{
  "num_hidden_layers": 13,
  "hidden_size": 448,
  "num_attention_heads": 10,
  "num_key_value_heads": 10,
  "head_dim": 64,
  "intermediate_size": 1216,
  "vocab_size": 8192,
  "hidden_act": "geglu",
  "norm": "layernorm",
  "norm_place": "pre",
  "norm_eps": 1e-06,
  "positions": "learned",
  "qk_norm": false,
  "attn_scale": 0.125,
  "bias": "all",
  "tie_word_embeddings": true,
  "parallel_block": false,
  "init": "uniform",
  "init_std_qkv": 0.0211,
  "init_std_o": 0.00347,
  "init_std_up": 0.0211,
  "init_std_down": 0.00252,
  "optimizer": "muon_variant",
  "learning_rate": 0.00647,
  "beta1": 0.93,
  "weight_decay": 0.0,
  "lr_head": 0.00754,
  "max_grad_norm": 2.0,
  "warmup_steps": 200,
  "schedule": "cos",
  "final_lr_fraction": 0.1,
  "batch_tokens": 65536,
  "max_seq_len": 2048,
  "doc_mask": true,
  "z_loss": 0.0001,
  "train_tokens": 442900000,
  "max_steps": 6759,
  "dataset": "wikipedia_en"
}
Each number is 500 + 40 x the weight over its row's rms, rounded and kept within 0 to 999. Layers, rows and columns count from 0. Numbers have three digits each. The size before them is the row's rms in percent of the matrix's.

# o: layer 6 attention output (transposed), 640x448, rms 0.054, rows 260-319, columns 336-447
# v: layer 6 attention value, 640x448, rms 0.0796, rows 261-319, columns 336-447
# q: layer 6 attention query, 640x448, rms 0.0689, rows 320, columns 336-447
o260 112:491419466521594462455598482507526439525472500483508485457532377499497520515485586480434439512460485450462520505529560540502507462480444510483493530533487469502472494539479515508429547519459514466493474489473438521510478567572497422469527506475492539495548574557537466496422483521483597513463517434483441493552491464583492567517443552456
v261 108:556543475512494395559535602509507519466524398497470515466514478464529416482546500480471456474509535479527439521579390509501502486537518482516457450507541524472445503524531409468545471486458480458438486489471509538554538415494545540516487499497553472545454444523503512491497497443488512508455522495522551484466526494536540466497461487561
o261 116:466471508521511526431484513535536527562464560570520485534439470539440503532510483493502490533473518503475559488447511486501460506421494554438547425491483472503464502496410615551525517458487474474531497508534460486466457539557461454522456472523499527503527529561552448496504462530464482479564457532509437495453378461455486508437540520467
v262 107:506420493430560535525452454494521580511475445503521445459533437458445520569492505505561491502512524442568444507412478410497480482510476548525538554542436459517455540547491549604482502539448505499520573514527485497457488470531455525505485518430411504511481482543512536470491439477489488517442559563483483475538460540503509439452571596467
o262 107:524531516510552428468413540473468468470516523456504529553482533579542489474516554491529454502489497511489563534564511578509546489517442447491494541458507579469531524473550489396492506482514447494506464556491525483502487529476526437458575459473513527494526531445477480510495485459586464529567437486487487480432484418521537583568453527523
v263 110:479563501477538524505455553449434512489527449429493560546565502532540559493501426472489496492586519516471448543507476495512508455494565505527481498472473473564461583455590492478521541511508488522512477512458534498490505435548535419481458498520468548419464544478510531540516561462511495499483478472494517500451517544499534467529588520528
o263 116:450452528488512457550550494466513550490538585503517441461469504469472488483543458465561480474478478522532525442512519439469499489487486550488491483523555474456480443447463430468488392464450500435485525488501508499481497507493494604445464410523567474554474534484486436438486467507475490588514491473522423494508432501525417520461501466535
v264 100:344522421549615542578568534469346464487501466514488517563553508575468491446487560506483550521517530480462441498475430488464436518463403544459447392482534537544474510490476496498484491440480454522408477423552551428531498485480460516513515459500523483548445482582464520488543565491484445519508440474465551525392445487490564477545565424459
o264 108:565531518565451506444494509381499584541536490479502461519492507450538420453517507548524490447488428517554549462594528518500562481504572530532545517502474503507503453492474473505511490528515461472585500577511469491479516461519534437520565507530520522406519430538616492495497472482479524515482496516538442481625523526515482504453429494482
v265 108:506492513577484463452555556519466517566503545452507429579461554478534514491467447557552547457478562519521535495470509459461489365457533469469467426488523553486519502524490469516516511532447556486521539544579525541519449586555532526482497475495460508408493513526486566474474534497521577562508476492515480527500572484512499448505445439500
o265 116:554506472517519470484500455466528468510460458526449436451468505551541493552547535442458422503487463481463404533561509505529514550527435525500548520552571480508530506476540554534523486573481511510451474483459503475522612492500498523523513530534524466555474511523486440483466417495439494528549532518429481463517430523527467450551512515402
v266 111:519537521547490430483465522474531507434457487455511563556441546517474489469564541485473557502507472501533493527507511447482517561518485502501418513561563464507511465472457536593516500528472551438479450476514447524482493512551530465513591518474510533520506485519566480539581500547489503518549555477480431526531467460514503537544465415458
o266 115:554492487452469567496577497619546467524560540465489447501555401468495512460496464560476540570543487569497506398525459541547514531548493490484527494471472536523443462520486465452556526493504543509561555517518499521482557456423483485549512514595463527483561476468473447477511462477530501484447480441455484481474599488476458483420518534541
v267 116:418487496499504498520437468490512501508477567506503570461511420491459437587468552428386493512528496450503430510494499492498502484478504497440536547515450512580452525493442572525484459527530504467589473478474523519480598407499479525602522517450482494501554461500539500492523460628510494527512468475436458513544496525450543410440540537518
o267 122:559477484516531440494479465508464506552463497458531434518524599478538532471519459505590516518520500561536572507520527538567521526498520514469422507500545510525533434431526445480505542461485459527489496492481440496494442543438518426462477440509525509495456506518450477491503557456515497503444517547528568507441568465575464586607454486448
v268 105:541487487536499504496509507559484510488509545528552522455442500450545546497522507492517486493477525475463453506478553555513534491512487504498483519461572456435499463549552453460536585510531558526456499512480485504575473492515487532494551477484419562432528540468511464476409476393438511505449534496525536480468447508541500467477439518526
o268 111:436528563477483501488539518445485529514524462587477452539511503545461472522472506504558594490544461546568578535464451420467510480470515563531542500512510504503435477530493474527487411449446468491471544484487485515489517523466512500426482572587544511518478450495437561557478533527515423447518437509522491463617461474499545493504518485436
v269 113:470417452519475535541509512473515461511536489533463519509486417511501451479543558407418488479506506508475595469450541471525453424476559481518485497499488568517465389493523410530479442466564432491498496497449540550429513518547522506464525521551476509527558482547485484562480504499493529550490543444525513500513557471514527496531489548484
o269 119:485518443446441468427488489461584504516548490522516456460452571513488548434492480515517517460559491461464453504573517453487534525516470522482496504510554432467570575507494532535495556491386543512471457486491433516517480468463464496515478509491592512488387497503484506411513537556488510487493421555461423572483460486484518475542462502430
v270 102:483488492535445502447428490498505477488511509490529559499461503465483506483542471398467515450553477545442493507419534440448563542420500464462531574487520538497456541457521519503458520451510527465504541495531541554474479525502488490523449471521471475461514435533562475505521458589490524456596433464511481488493505615482546510465575453511
o270 104:557517477458514471515506513506440526538491501464451453520542475511539468504426480432543515496502449518541520494528456556559444516530412445543488507523448434516508472520494533457490432535466398542538424531482432447545535503528489535474522542451527510564503602506460545436511513471508513530549559470498581475478508428475472425523510517564
v271 107:537529500494500523476541446459506548497552523511492534536571497518536499428556494566570470446552493520508446445467519489514494501543536477508452457489542462483454439553481427477469547466472468444529441446525420515502501525498491490487469450482513539473455524542454559491498508444522527410486505501514473508418496560486442531476430523482
o271 109:461447483544488507519432529506425508499482507493522559456379473477527486496451449448497526492420504464452534525500471476481482568508496503483554479444476479544512512477520603437512535496586497512489511569521570483538566484501463496508516558471506456532479495487537495482555485510453475594520547502431600418502484459470513446531559432523
v272 101:521606491498515478382456419439494515440517478399507604447550477403506492489582485474459573480577523455503523484496515496428444523401482511472455588559468513493502495469488483565507481518589535500550493541485543449518488510512520491453436511487515479446457479455535494500484512471472460417566446494551535404476470524385507470514510435505
o272 107:543455527524527498541474605512454473534504497545500420545508560514501501488429519532502470495474497516484523457545506455525517474533475499476454483511497529553503486547450460495537513516422454514463539469498448505509500535569516505557577487506517530559547532480519449478480425478562511532453576510549419494563538483542510500456492478503
v273 112:516475482519463463531507411549504421517445567477456488559535456511516474545484498536515508458438535498500490462472529551467521481499482589478522498485556495475433538503519486512422495563463445570497430429506466508503499586465427447444512508538521488528499507471549540443479428449444467466535431423497460525450457540456449539461477491513
o273 119:517541518512511529456486516517446519490480447503522589477492536508506489497474542427494530513490427492492502505499479492495532468531508483484457457555500450482554427543562471447517558482554551470452544486520490477512486459485531555542546500479562471494452429492450524566501525498602537510528612565497509554556534479536614486510543501543
v274 109:506542454530449505471474527512491625515441443560494592491521532467504518472550451503485468527553426536477479537482461475499534563468483492452449559482497523516448486502518476536499508480499614418485531538539515492486487487494485543532472564507498491484480469535642501549576562566558424456491522487522516536435456501559523503487529461551
o274 110:471471482463529473461514517443511426508477580460577468525492530505512502474500508527528501564552498455518540432456492556533494487526466466495525481538511455545517546498464506559471471499508458567501539456464510523520493518586518501536541512460478456498515518488468509446494451442479537534452442505518537434600565421430543475463576507458
v275 105:527451446512481484560499524434491526468415515492479446517444536504474501512558459422446479467472546562516503489556520488545541505490524491469466543515417489491507487486425585469508498524517473470540459500453393525481470427539468452611507496474444534490547482504590478519482489582491476512474609515505487494566449520471446516493514560492
o275 105:517529537503472523509468475535572516503530517484538560534542503471515500535482573506488508589546468493465481594529433539489478531534570541553471452504512553423488509465537503476490474455528463510460499512511575485529460587445494471439457488487476423511516475484438390505588517412426561503503472533471542576441455491563487530483468473556
v276 112:465512506448508517438503470495450528544448545562448519554498536542557482484512492469489413523481488474492528473347474506493413397490473549505561507497450522516479509467521482525417485545525434475486509524546493480509519502518510539511479448456545529515544490397581520489503530523549506506475470485519509442474474589451504521527522519567
o276 123:534498465563534470500499484493549493510483486483538541463502425452542526495487491512506554505524533430564476534580552485508556502524478521545427478516522463560558439486454502533456526538469528512480534458447524561535513510488478541468596568470498447560453488586414492579479460503413501460513512512474490520481552445542548440506534475391
v277 099:508563499431455443484517541538449475565469450459495425482559458506549570475497538548512500519454452483448487460502520540498484528510472503498496538534560511562449528511539475530517481475468487533445537504544495475524507546496493541478520528506457515508463543526562482501490528497466539453473513470537518526478533498561526554557518527557
o277 110:562407491504472504472499492527520470573555510486501545538515552494545467517553510556496506512535567474493571495500453471522559521528528482497516422511444472481482552550480511507445499478483560504503498453535486473530512480586526500547517562548488508419531495502507554555429490510511508512518523450541436481515489564449512483411517551518
v278 112:520470457378567524517451507520574519503571479489460504500461493504440486544529456544487527470507515519497552520448535466519538475434455499586520522470533454541511501489463493564500547426530589408633472509493447560543503464537523502490460590539458483545487495539479561503477475529503465512581537578502567413560499485529461479481464536433
o278 113:492470511547467507549473517517473539492449451487533461459461502597511553537477509477492501514508504472510484507517437560473511522512500522405540455523433513438528501502542449493500481522456428526493456484522554445418539531407541444543535459406523477518462557472526453478526445494487558526504482428519409540463441557467569531625554527552
v279 100:490483528517456419452465572515488538509518548594525462458468446450506516467507492436505505498540523517480526462451488515555493551456419496478528527610497522563406505439501530476511573507534493510488531516452506526573512457524495491470481485451462489427497506466515452432519548478432496475464471562451491514598468503489559438503516482540
o279 105:461443430492554485582513447511526486456446473451511521588471574509511483540507551488546506503481501491482550598588529486481501515529557512563462482511466432473565506521467479538448425468471490393559559443478541513418491533460522486457490449528472508575534501553473513542494481512501446498497532537517572514426529500502464553502521467469
v280 109:532473568412517517448465488523501454491508437428521401530581514470579487458523461539520461502544511575481429490555440433516450450539480488495586574556502467470393513457501487530485531495496477529440558473471492453538511563493490513527454552494508549459501503474453519524499556450557518532445479490488502502519438524555525452573507448472
o280 111:501544437580533483542552502519486540532479503509532591519411503522427515538483589420440542493417499506492535483524508516476557500489518431475420426470469554493550546529406536492604445520561628414541503518502505490474516446500505439461455439510459477503504461538526476470503487462486494515507538565505470516476576498525482496437538505572
v281 103:539472550492431473508412561547588434495584542493498502531444513513548459484479501540555506481520548606555510486472533527504499549439561497522488471527542513498432470513487440589451476523513486495499519522575494436482506502552553570541525564505531480529457433448500503525500453572588488511481465438494539486577500504484549519566449499482
o281 105:509531431475502493523542502542495505529493504482447535515516517497496527491495456522440508483430487425472421494542582455525542498551476439486525412507523476565556506495525535509545538517464516537515491458457519518524555508441511499487514492468548483543555530554476452528504483489502544464481496541453476527388478531513462448455510484493
v282 096:437451505465457511432465494518555537424609404421536557502497556487435465470556498541509526517443586444476526433579523466501485571483520486539473557536439530531530503452478451495522544474526486493545513459523535506553506575450506490558499466459528521525490482493494535478567502533513513499545512578460563511609492491445580460557559469477
o282 097:570469531524528466579496488548435510534435504499485498553548454517523503540478589499533411502532513512510428579399444515556515513487438492451535453478507505506529567523502494480519490477577497498527452507464478476503524442553527445576489528498493487514506549494536494479460495498616497427518476507504396487389545538494497488466481415509
v283 114:602457473566471471467456508495635470391462490530428481492512453486412570499483532477516485461549527544441529481465539470490541588508552525468427576465520506445494477490459526479416517534534565497484553516484394547491458478524568484480467567514499509542503487468470499491471529536527462496507534457505496493570486470512509496481461486517
o283 114:416578494431480497556513526523445471529529526424539495568500502546504475477524499402466543488467379494516534533533529498493447455527499520547546541500458537489513513525491493508561479446509524484486443520410518475417536459439456499522560493503488425508487483551496450489523495431553482516459470517504558515486473474530513465456485500468
v284 110:477495532457523508546575489435468485526516524473521479542506546561564456477521486511538512549495464482458469461528428529472515509529485466493487451487519514543458526413469476513522514488439447452499459412536536479522504485435490527504556509445477494497528559413519500544543449511522419574498532470435486554440497546440544409492504470489
o284 115:474455451494417444505502444555509483533471488553479501507515444503535523519527455539478523480512507520598545506477477524540488532496507523482459485558431451533520500589483534494510437481576531509530524526466549484497509575539493484495533507513554475477557457559493463502480450556448558425447542537469503466534502494548408589567468511553
v285 106:574498533560533531538492539481530482481516517512495531489513502555554573474438536556461476510494519565496533528484461461558459488424506588487495532469595485470519479540489446517498485440493519503484409536524506462570546505513550503500523500525546472575529494489378541544484492476537507439557460525550526522489572484509508479508472487443
o285 111:485550559476526553488454530574512471497547487505463444548500540438437451482535460512522566473468477475427426475503461533525497541559538466468482480487383470526512587480477573442524555504528527479555460470527540437542506528518440529491471547514444529511523497486629471476510503513479502508381582493470452430536480468477455482520554473475
v286 115:488500503465491579534512532504482517452511476549472502505501553587455499463503481559505514490538466536521492516615499512536533517512460500445441556499416519541520538484495466480509483444481479534518491498460433540505500504486522551475437462525473515523535448477524464461480503572597494515506566511494595434491539539463516427491498510514
o286 115:519511469513488418476536520514580479496413516512510392478498516409503475493470581517493531501492505440533486463397471467446509545497558511584497475534472549455458513478492546538499540613547522490497457464462530534508520546525515457493483529475556460456521543513448529519541464448421516479469461546540425561496470464509477514532462535499
v287 108:536457515483490490523503480476464507501532444448517511507551542496458514455522512546438460586497540534481526446558482559484506498524512565538511467448524478473470427475433551492500522526503475485458472509510589539428522486492529567575576518440479455469413512426480540524471449502432442498489493499492476493499510454443459580451491529513
o287 114:502534528510495506520513511489522475540471607525481488501441460448505516544461477575502504440577494461495446508480496466418459529498482460463444509511503513510552537519586523500448577503516525503512496538488511514573453529457537433443438508556521503502591484533513498491523579494565570525444524525514562549530443497527503458539473455568
v288 106:518538464513503503513493479501541512448520510562500478591464541495473468479510491541506518476536541446506544486509470520518463564531502556529492484545498551440497462545537475509475479512586420552497502538571499464471489526540478534556505481442515506598474470529498509490557475474523505559451377506489517442474498546483540450528488477482
o288 108:522538552476550553509518598569459473460467462523464557415484463490488473513480518525490454423453498443527488503522456507495512470545454487513496439492454492498517513514496558515542543478512522462563523481450512547433448453476512479469514525546511518544554513499508489531486522436480515420543633600480505574473511489565506497460511520480
v289 113:487521525514562572514503458486475466475529578432475508462480537498537474470500498471547532478524453500524501463485559501559465407478558529504533457570501440440506489491514480482516458572549497574539519445515449396444538459533486505524448607473472422507528549480440501501426485428555472538481548480477524433527490502484469457530558459479
o289 118:503468467494460486486429566544519500509491472484519478518551497535472516469482493493442498462493563494501470526535429480495555537531497504473376519484473559568482502550523495502514535441503480455423470499540562541505497564479482537450542460537501538489484499515555423589517482509484546468445487532509491526448520483599542527538517553470
v290 107:486524479485493383456436538461415482516579524461540480465553515509561490530456500461482473525461461454513570469561497504547487470518459516481525502479476500572453484513582525439515512470474490509539487477485465506510509563488496532588505567534507507493469552510482479448444565457564541390532462561462435523514524519504499419520516523527
o290 114:572477529532491503487579457558506556505465548472465450520490551492490560522553514488457544520520547523490505502405499507453461483476528495485540478537466492529482458538444565576503506486480505498525571511556498475522512564550511525466474485508494540518509471524518463561541469581416478578436566470507508491491504553467529535481499489550
v291 103:551497535545484516486535568567512496449444464506538441513538509464465500537489510539473468555462455479539496459511478526555491548518537479534474465473507507491473487466547450469484486472452578506489503540501503467473407501536528515509477522486500503433463510475520507418517532524514550460520532452462460489472521505424470446562517566483
o291 107:435515468481542469567500436519546568508572552421481500524459507496485469465557506525430567558528531513489497560457553430487456498562517529448565501517573522477460575506437491536470586485524468443447494487472480504528562481466444474447511428534498445528559495504498465586488500464507451512406492569498538461535491463516567549504463402541
v292 111:500551511434474540462527535517560557537480469499525493478461515475449573573406526517481511605518446514475561441456469494518534559581522485582474525538490547440487452447495438581521470533408506556514504525502493454531451520539463472513504453476465494491503533466482470501487510494594552548435554458514475524506529436506465511464529481511
o292 121:489508484540563497499471500501460479442470513519472571521506523578518502467648521520467525413486486476413460550506607557467576497544479440440503493491535535583441552594511503484476485504541471502466551479519500525515482444482549483498472535518505522516473514486523557488479528529463460496463491504521512484499445500496533444515454532525
v293 112:509517513490431441582581495528483428491546468513504522478478527429461550467511462521526488503482550467481429470605545571471513447482531421524560468491402609488501410471542473458520531509528510472596580551404419528501499556519474488438436468492566538430506492496580528473479510486582549468530501480490492473476523541518447473458462528472
o293 119:491451465525523445473518494502493546594463509511525428546491445572528473531513511404485468508514493506531543590430524446547432519463523536490499522490605427454447560466466511549529485515556446525445445474481479458521512420509534497544526474549489451542466548515427532542497520506468489510504496520523508568514490485505517479444531461528
v294 105:441487442499538484468585548474501500545357505535514474568479507474500534457451481544477422462571469469490481502503492532539514463612566515448515422468466557497498507495551525481490417584524433501555576469396497501519472452459516511498502546496472585527501466531527516489541511499508551536500611509470449520459393450518446478513538529571
o294 116:528502505495480531516427440471438516509552577434497554449562481536546511456531504464518586560466550506540502489467556416434538510459513520532480537526524488443477519523488502529544561458557562475526509492533513540420534480542491481466504446529460435490435509496517488471516480547497457540488445546436485538546576532481555532485462485451
v295 095:574513463378531478465482470502487527535525487505477456513511465454445526493518476497523542532487492532559495501418532521495539472490566458464488537470446471409524546492505454452527471519509547440492503546492511495457454483508468463523442415541466543473469522482579499530466464552406476442496489524545509475552538456486488494437462493452
o295 104:525497501575545558545553568507470481519482465533450529466538523534550565557488486549560401521486469445518482505508489541492526537484540512456427483419574548544486489473496516537497452447514438475601529480460461536543574519527509508507489504425477480580491505516447480524521556391507569557568498436456470520517448541488491521509456544575
v296 108:479528518562498473614554519466517530534531505460550518531525504516515500458430553495484522489520462592449485487535518488444580498557503463534447470565563569508374467537542519510471497479532516477520475499472385491510493496540549419542552519507517578527543619506543520451429471392523491488410582467503478474520546549461454496438467468511
o296 116:522449504466485482405491449492545525459566499523535489519470505548557560503522441522497497530490573461538541491475517445514450476470519506470539554428540441490538519498544444456441457449496518483420534402500536519523575516418533550529470490543473478422409460444425467519521529575462505552495477495489515520536476420536503543540533488518
v297 108:520463539540448511470448437524463462481503461525548526478578418561507474456441522516525488546471502485461517542462459571458477503461447491505526468443412450468431535459503491426470485524550489464542489464499512512548561569495445501504479438501541592539550503486470476544525413607487432514459441502470586496502468491496489483446476515505
o297 114:540596409479496508471497457453486556511485475503444545502437543422515528532506436469520486489399534479576531503496579469509500444545533528420534533431554499557570506490482466504508463519498511493503468595433482525504533474511520487542474540481474502528503441499516579509471562450526547428512504488499512522506526509531469478544515445460
v298 108:539517506530530499469486593416514546456571406537553570509490534520543522507520526515485601546536543501532525553485512494498490446497582474526459432490505444605564483463507522526475481507502515411521480500518535483429510445492474485465498488515517477510458479560410528525467548491507511459532557581524427518493534499519550479504544487544
o298 117:488420452443500435539562420533464522475513544457430427473500556500449535513533435476508405522464510520432516460516490465477450451500461570498557562490547582452553531501492508461481563498416496540519539483471496501521531549534473515546522467442476526512521525520567545410540470458487494505448517445548521427494519525485551552471473547406
v299 100:533466507467449537523463537441461511491451470522457527520476530553547510450536454487480469481586451445478526529502453540507466483548505532472503497556522466459470555509541535508539486512486552501516490484544444502502580507454472527490456435556420520477459477529463482465486494574541470489496554459450500533459443493496590486388542493500
o299 108:549540457516542467453512501560434446553489497535531530530532499412480481499466481509510510473405523510496500452533531431463564514485484386481465518515510526634478482533507497483458486511495492500531477538513523557552445465474581432489585543504501525502541523486576587473521529505484494485504431494547454565490531474533520548583532539475
v300 112:428553452509533484524579558505498415523480484513505464515567565400523557504457458488538565518511456542514417494550410493516463502514497446500538455500484499502472487500607467458454503492437514541500514505530551478488525464489530460439478495508512526499475542447468448503467538435539503608527500503501479454422522492531391502543472545494
o300 118:519531503579514558533457430567491605491487497460543515426417481602445436491532499519437525498449540473475509462436553485470510497485561539575484533500512503479512538403426511526534468507511500520497495544587486474523526551464524517457480488512405552592550439499522449523498499507467443505482512492496516610635484534466553485517501483581
v301 104:435517552568494431470513558516551546412518508449493563391510439497535448502490516466526483506443448477472492477459569495442555434464495533497527583560510542546442452457551519486491480516534534492426495495514463510544551491555543548491513429465493492485480517470509548502491465472520461462482536579496499549612502548475504486506635476475
o301 111:560502451508527523546499427539560484483436508452501493584477492505537548522495542526524528510446539496532471474510428478522482533464510437449432470453478469466509570523486466499465478445501430467545523468476541484506448531449443492523527613448488538517493544486470414451487530484495484512529413505557521464410454449530486528535455451558
v302 108:471548521484474449455442411552473482453557546487507599526428507565548513526529463456539453532464501488429494500521564536569499452437428498504580555499513481551539425503582485491514478484544435524510435523542599484520491547482471500491542503476454543591487539475490473582528509554479513468538421525450499563478487562496512460559608458499
o302 107:528439493445424458568475532524510461484492494493486474449495463432454425453508482582512482469597523508522498509442476506457525540480437449473443448530443479542478536491525489489470526511405495532458482528463387515481464485547495515508491531478506522466526546462531508496508509497504452485525563459536522437487629510508450528503472507455
v303 108:534553518460498514489505528488498426512540550433488525510549478535466589490485501561449466477504471536475464497487583469558509436469495507563507542478473504514544523466460572509523529509460530590563498586512472487513456479552520502506486521466509589477522590513449509500474536484446582464486514444519505510513557469524453466522515525516
o303 114:468520437547484448507522531501476586464456450467557482546488543528497478443493471478537563494495516496417509541485479502435532481495535492477524488546535492427471526489546396570447481518498496418473502465478494521488518481537490527499499583529485394474544481488491546526519562524508464565527496504515471560554505517472579508536503563478
v304 109:527439547508489570520464526501520524550550567515550445536553452558467532511419522517461458488461440414498587562430438427463526484516513491520532445520480427469448500533502493500509435556558490555525540503487384488482556532530491547470475497419492445474549578509513556495468410453417544596485544458508509479584450574529513424462460488491
o304 111:556548465496440498458540491517458529477500539481512543519465531508531482528506508496523503490495507550519477482521600537473483534478491477458519534430593479528524535476497487490486551522455520452489520502511601550442426442409532459532501510630561503513484463453435492485549489514602414505467463531495473541457519431429544529583551565448
v305 106:487438534507480505537469418513535499490480561516464553513484507540466505519529484553494441488541489531490437472488528531520505419503548561506500489438550460496462499534556495501539461466629501548506520461567468495502569530469527460465469592507423492517490444515501568506527502528494396457503494525512626443545478488492500475428491486479
o305 107:477570513479485487466526620467440452488528521507511517453445419504502505510469471419502517517470489484604505492467514485481466516503468530433433556504490526491502513543497488548468557485441482432479481511454531479462376506562522531500569494502518515523536536521550498495441496489527528492486449518463397531491512449605486554549575481484
v306 105:549486512480518551536509460523571486465530490519513490499440523503488525537493506499499511529519499500459527452474543475495504508503522443479466560552419474540501465464450475527530431487497549552545463563466482500472503536519506579467431535481524559484505503518480503497511565573575482516480458528478472481456583504537462448452472551527
o306 116:485460513549557462494443480512489497496436500523521527474506519528540516452540471443472509455441490431466412462549471455539493502482494537486495513499543519461549505511560500538473495508528480504540486430436548449475460483473473465493569479450476494591439499452459517515459507464548585580539550561455504478481441502513585526512476509451
v307 107:519487459513483470476471435564502548474574559453495483511465522553428451490478425445523450515454482525504505489577587515562445474438468484500475454485546556519514543541479496489498503543568457498487571461567432475565552506427496501520449493499512435561580389439492509469540482557492481477606463525507519493495498484436502430532523492506
o307 113:547557442550521513476462508470519512523418520487461473524558456435555498462499527515454502554535517504517489572356493543502476487504497482444521522521394552527542498438448482487574502489400551466478499523456544480529448519516527466500504561482523581531412547555487515565506504541539511483514536535438478439511543506531465558473479468432
v308 113:512506521484463491467501494452506535500423417469512482530547507549554458430531585538554439394502493554474521462507476526468514460493466530525539541513501488479423441460479500460573465506511421531504515517515558450591409542473528558485487487455476558487552563472560510467521464544479479432463495450505469523478487490479570529527464543546
o308 122:511528431518465543487542452515483454530578473481517519469463546490522543530411487531449498480510501488533475541466450403511515444593518484459498439575473500535554594537481482522472509463478538505441506450417487540432567486559512485572512535525533467502479487523490491530515607477470511616551481477458495487565515520509490440551460476520
v309 107:424512507477482486458507436526465521504541488518520529550549480452481531519490451480495449516483567496477511532514489443483499444475498545538458509458412470522473513523524525552494487468561439491515528472458518498543522546476531503535495599528485484510567540504497495514535480574482529544526410442508490503502416574492596557452527580486
o309 119:539512493536414517534470513419500533504508545427492435494472502497511477493455578490541509467509529524492543489486542516533511510503419473494576456490535451458458486514485518428510486508474493521457434620492413528466461526565506486484503434524569470498375424404491482467522487469527461488482575548482531471570545502488464454546492460488
v310 101:533523507444491402544535482532527473456472424491557467470480516496528509533455499538492537512485431483442491464521475503476476519524474478541514447553469437495429457434453545587475465511471502457441544507458498507505514522526485514464464565462558518479522505523494546444516491471477530547548469525510483484524558475515519491481546510491
o310 101:548513521575514551495494466472517584546529511479495506495484526537541527493522489487465539531507464494541483531535497471537539479548599511466496502441512534501579480513525411512471594419448475471471596469508488493461488466451518454541488382489462575532486452512526502514508530441512471438507514545513529460402493533521570510585495499599
v311 111:535474516492570534580534562562581533537546529462503491486448513530490453496462505547502491494444491528567551500586592525556547544513463491452419441453531394539453471525483493456534481520453541525514490476459450616467525513521484520528501482504526517431467483548516471495520492452493484534489576537488489456535535451481441462573466496544
o311 119:471534474463504439443467518471475452411505504492460525472495450439512472569599508478472556513532447441449448499448424519500497524480575484513566519487427562457556518491562488523439501496469465455443472487502500431479498516502575480483491489509538489472597473473512578528434515550551457478506446455502461504428431509455482503437520524498
v312 110:505509518497489493446511482479520565497496517505514534466483454472471505459522540490458491525472562435456474492501505444536433497536416434529569537495519548484474517602561501522451534476526503437491513566517506574475550541509451407429575521511558590486491544477469517536436549548457512536483472511541483516486367463507501547490541454464
o312 124:488476463563499472532457495489512429485446480478528510483484523454519426473503423505481513508495467487501492540536459575515498540495487491462454470443453471483540541452531488448564481531558490479469500540524407463545453510553553530536440446595472437543439416528526437488571488472515508446476516491493515492517570531529464503508484541541
v313 101:523524515481449486518440495569456496407483490477502453520561570497532467567479470447472542532462514474515458520530517558506525511529470481461534445424473471503458466543571453463499469576581461467488369505497591534510563586502440437492412491513528414469485483446373463457510425486506482523458531451497501463518545461523488420464520567531
o313 106:520508469491553529429496523457520563525473519524438493527425538468448446544500473454511450425475478529542525515440490495485482495446456480509455511516519464448510550471455500483494557523431518558478564509476485469568436489518512570527508448506504518565554491504529510529546443507521467457517528560455536509441448542488541526535497517487
v314 106:611534495562507475496489529472458492530503527492534473518520409556482450506497556554513548502473532491507423525487426448515492524533465486507566430522544504469482569518530523504479465509494469455504552519477492533470543405508495551447526542557531516577519466507461476486528550415472493488504502482464532511534497461530428574463465463537
o314 110:475452502431515502528505525521475479523492564413509515391533491475481438539480413437530493477453464502446600545517558519433532436472560482541530498474466478450559502504495481452465468461457545514537510487550465479471463549471574493505480443532448453485516571465560559519558497509541513514482499522573460463463546496377476501495552559511
v315 112:461548517561419544529520473527492397484582511469485440496569544489528501465438458542508464460434424485492462538538540496497517465512589417471494454469507518522574528482547468476540496496519514505491420481499529504526501502547524487483501477540478534552485553497467515487501443484454522565553542482499561550477527529508463544498453457555
o315 117:453462473447407550504574441487502642517480439526494447499480538575483499508560456481536537533529569501445543460452517570518486457459450571529551490446499469505387505531467455510482453495526493519516440539549508468494494479506502468580468518515496450483476463461494472500467534517513528436445495498427483526518446546544508465560470550533
v316 109:466451472511586555484546455549489508436505427479488481515498451477455473453546514473470436461496470480472527503526495527513529508442455494527545504504503467505386500425519513462452513560564516521517525454443532465568473501509494525539514528507500450582545476519482464533461474515484467519502489493477465511470491462505421491513532551508
o316 113:534583535525487538517495462506512474604518499505545581464500516586477540544455563458552565527473481510511435494445465462528533499522516482452411501519487530491562560548486482559511454431452489517522471534562478503414494423498459488476483510514492537447455520442512509508506532495560492450534536567511475465483531535501589563477445462480
v317 110:448510476463525547529504581505544510500450476525466446524625507556509547498526507513442432538509555508521527541495519528524469528527464428499510481516552469507521482502484496506511464450464524547522496511468515473484427504456487570558506501497524550480564497478433460515520552475457533499518531588538461511540534489552463489479409487526
o317 123:540476503550544506468518523538451498489484578485527531524476496425460451568477552470495505520539506546430492464525484534497542516478510551563488530492459525462584493540498486471471525550549490475550553496551429492519561521519467510496453514521421506519481495549566536555447545508494464585426514446466512531474495478424547541495551578442
v318 104:433478444472405518497455470511434549545496538508525456513489523479563532480400510470526470514468511467494534473550506357456497489493486566436541543545485623479515547475504526461491506483523533515512550469543569506531564494437522497498550487544557477596557517545479465499521506492508590492463475428465511549468442554469457535554561509459
o318 113:564505514588500473452461541472524511534500365492495466538509527495513466491523549510496474437519526553461465493485467587564504519578495464453570485457452446544475553554591489487519447505497494561468438472549499496523433518517529496426504513500441570422412455474541492490420478526508456531538537472494511500512571476510441540514510513509
v319 115:527488513466534475558496534465514494528487500502497518462538484479508522473522503574602483445553495530567476549457430475538484497527483476498568517491459466555588531579506515534504484427471544455553549456507474453414525492483499504477430471586459481518401457537490530461513501465545482460494516585534564468503507461513557484483536504441
o319 122:455512467453526471500521487496455516496471551480501452544502582537486502461577461496442549553470521497415516507560555564458455515465586510476439481481539582483433493447484572444578463528530562477493505534526518521549409510616513507457542503417495520503566603477525546452535561549450534509494500431519430541491495523529505564498484527580
q320 095:530567521495500410519522546616536607502430508484479571472527486535507473497546565442525487467541527478508482468485422579475486557505493457451484501537499469504485475473457542519408505480473526535506401474601436521515463464477486498439573545478457521547494542521502557468464496496492469431483524525558452475508581500466472502489522458489